config.yaml
intermediate_size: 256
vocab_size: 2048
norm: "layernorm"
rope_fraction: 0.5
bias: "none"
tie_word_embeddings: false
init_std_qkv: 0.0451
init_std_o: 0.0
init_std_up: 0.0451
init_std_down: 0.0
beta2: 0.98
max_grad_norm: 1.0
warmup_steps: 200
final_lr_fraction: 0.1
dataset: "wikipedia_en"
Each number is 500 + 50 x the weight over its row's rms, rounded and kept within 0 to 999. Layers, rows and columns count from 0. Numbers have three digits each. The size before them is the row's rms in percent of the matrix's.

# layer 7 attention output, 64x64, rms 0.202, rows 0-63, columns 0-31
109:513444591554463530446526505518552448505547488540464475543439518479494549536475465484490483503562
090:536456529485512540411516441522459529541428540573505462486553463455494471496435633423464404542525
094:471525510432448465479419498545538531534502534496556415513419558413453587543550498530519493476541
103:467493451594482434490501473450508537487547544453432523474527455477569488505606548562451521518540
104:490517580511539473528484527549463452510511457456487489556509575517479509509432593476421585507520
102:515525503470520497495550490558488463461446592541439441493451486460526490557478531388486486548517
090:568446527508528512486547479538481511631588489498539529423506474566520478490484500514455489409510
102:496507543485531542488472482494476496560522560543466452451543497487437554493454512556591464544456
105:421594445524509560481488541570479538521556479455517414470573571501556491459552488530507417489519
099:496421458529473562503460496415491491523476453429451480438469464496420430534617519543466538548537
091:550443514462521502532508514503559529493528538531514562442509469559448483510447494566561616557514
096:457443530469471597515464549514550478450572569537516482413537478490471518597557464503428472440479
105:432486506498553477575503504387601460489512498562448457436453556496468456480576532476491523556491
078:429510552488510489529383482456580559593440469503525516466505469480555489486583512522420526562536
111:548522455518524447484532469517462515518503592494538566472548505463450509443555434422488529491580
086:499399439468559480534476473434529512461366500563523540475614554486492502509515496580467531463400
095:463561510517549546491567516448452470549437435570534484482548480450556612514469436461518538509408
097:500514468442484515482504471506581399470488472423466472470525523470543506516573508574481535544464
093:516553543506569465398566544469504548533496526538535548515563554468527539557459441397517417583598
085:421638459570459511450560425502565498574487518542464571508447563562540510492596542525497531559508
097:470512455411536517543479515457575507550478555503346535481541498547462544419528501501479452525502
094:543483510522483531467549478448487418444503457456563494488533538518503511520541498495476514455461
103:562553438500510582458407495478517452477569463554514522539453510572479508380485525494510486529462
080:535462526474444573513454536561512553530527552510515554497572489510545445524500579514511479591429
129:517471458501516507426568523595508484582482521451470396479504517386566626421446441525485571514471
113:472478661495520451547474456481453443546469558483548462547498504497531531468459526492509570505477
111:582513521532507441473502513529454467466493524539467490542437535475474515421502484485531403526469
094:404451506398467556456524492557479436409439553627533516530487470502558457471507451563504492479575
097:487449553494485494508463399533538427487450434461456506367527533430506499478564556451542501480542
098:534525438474490469531522512432480525473450488506528526469559426449581525441609525561474511451559
089:522504522588389503484489479451476482430479479449468526491465465417533432422389488468430547486414
145:497442445531438510398491550448561519491531584505401485425520507492544536536527534541527490483561
102:475440482506444489480509501482500449525458547516584505411537490566510492546585437468491416587434
089:522469470492526423490543436582516456543507492530458496453585471443484500523501496525485532496560
102:471452455484533493397435414422496569521513551507441561512448446525490469565535529506513490429482
095:534540536564607540584508442552517472531433448453448530493524512495548544453430369477469524536499
083:468447430495486432459441523452521523518465371512460490478447404529477565548491487460452535463533
108:465522443529575596530480510494513457454475509456534615480487447414541493569573520464579455461421
093:501599501527495509533486476603521494538505504537555506471532549479470531471417561433539519462485
101:509495494526568576501525441544499514464448449485528423543486436517513425454437452495515547519465
099:444441482596441644495506426537412564469387515474531551494516466464442586566440451505509529540478
088:474489528587524409432602470551508450539465589492525518434560521469489555490584541463501521473555
106:471439425531470499507540544481584460588531508453475534528521423494511560500567568489585555559564
108:573521580472416508576411495538545490505430451529539566507406480517541503572510540542451415503537
093:613529449576473468556482434531490473471514472430476519508535551526486498512415585601512471470466
095:424445579547500610511512540543520436482442471493486484513543561600501416438521530501394484465459
088:445506452497513490528474493476466454501507569489458519445434433576557563456529567513449544441429
104:488513509493513505502609492478535469477503401500502489417399544501544538500473529429490443508562
121:577530477515512578541533444491504455577455571464549491577471518463437504486418474476494499488536
117:485525415526574522400505484503466417493479532448524507461510544506482500500446538574362545586550
108:476526523497552412507498507555541514441472494461528443566530551503440509509380467498509480482469
097:413491503426485480542570462516436565452470510443404549509472512549469558456509457472562463529521
093:597503397553447495557452437504495376505435506488464527505528552511508530504562534483497465552539
094:517431428589539518486547528497585497479498549521472572486482478410475537461555542509438442499476
119:532508543544515620477374548556598550477426532500517480485482515594505527534488543477568546457447
101:501470438565526452532432443502549544491581554517601478421459467529498511453468560528520440523513
083:518555497590526464540458523509412431538508497512442529469476454473458460485473518590598507474547
094:505478477540498528508435410581537482453539484497474474518537550512607506483495519441453507494463
079:433436477486421497537500488527593436499529438456634519583522478505451451465474548520530442464449
110:468483432492491472493418503434496448532394553494491527430465542539543396525446517494554447536502
096:546479411549546542436449467512505425572516514495473496531555488548499515615513485504564500454465
091:550453430467491497465541490575463507593543498540506528541452661453513431479499416493491519502462
117:434522484522569626556487444467464497489489515540541498558529538472585517528453448429472512472578
099:550462552574473547504463517558487500492509578401496537480497510511556422465460518532539499439543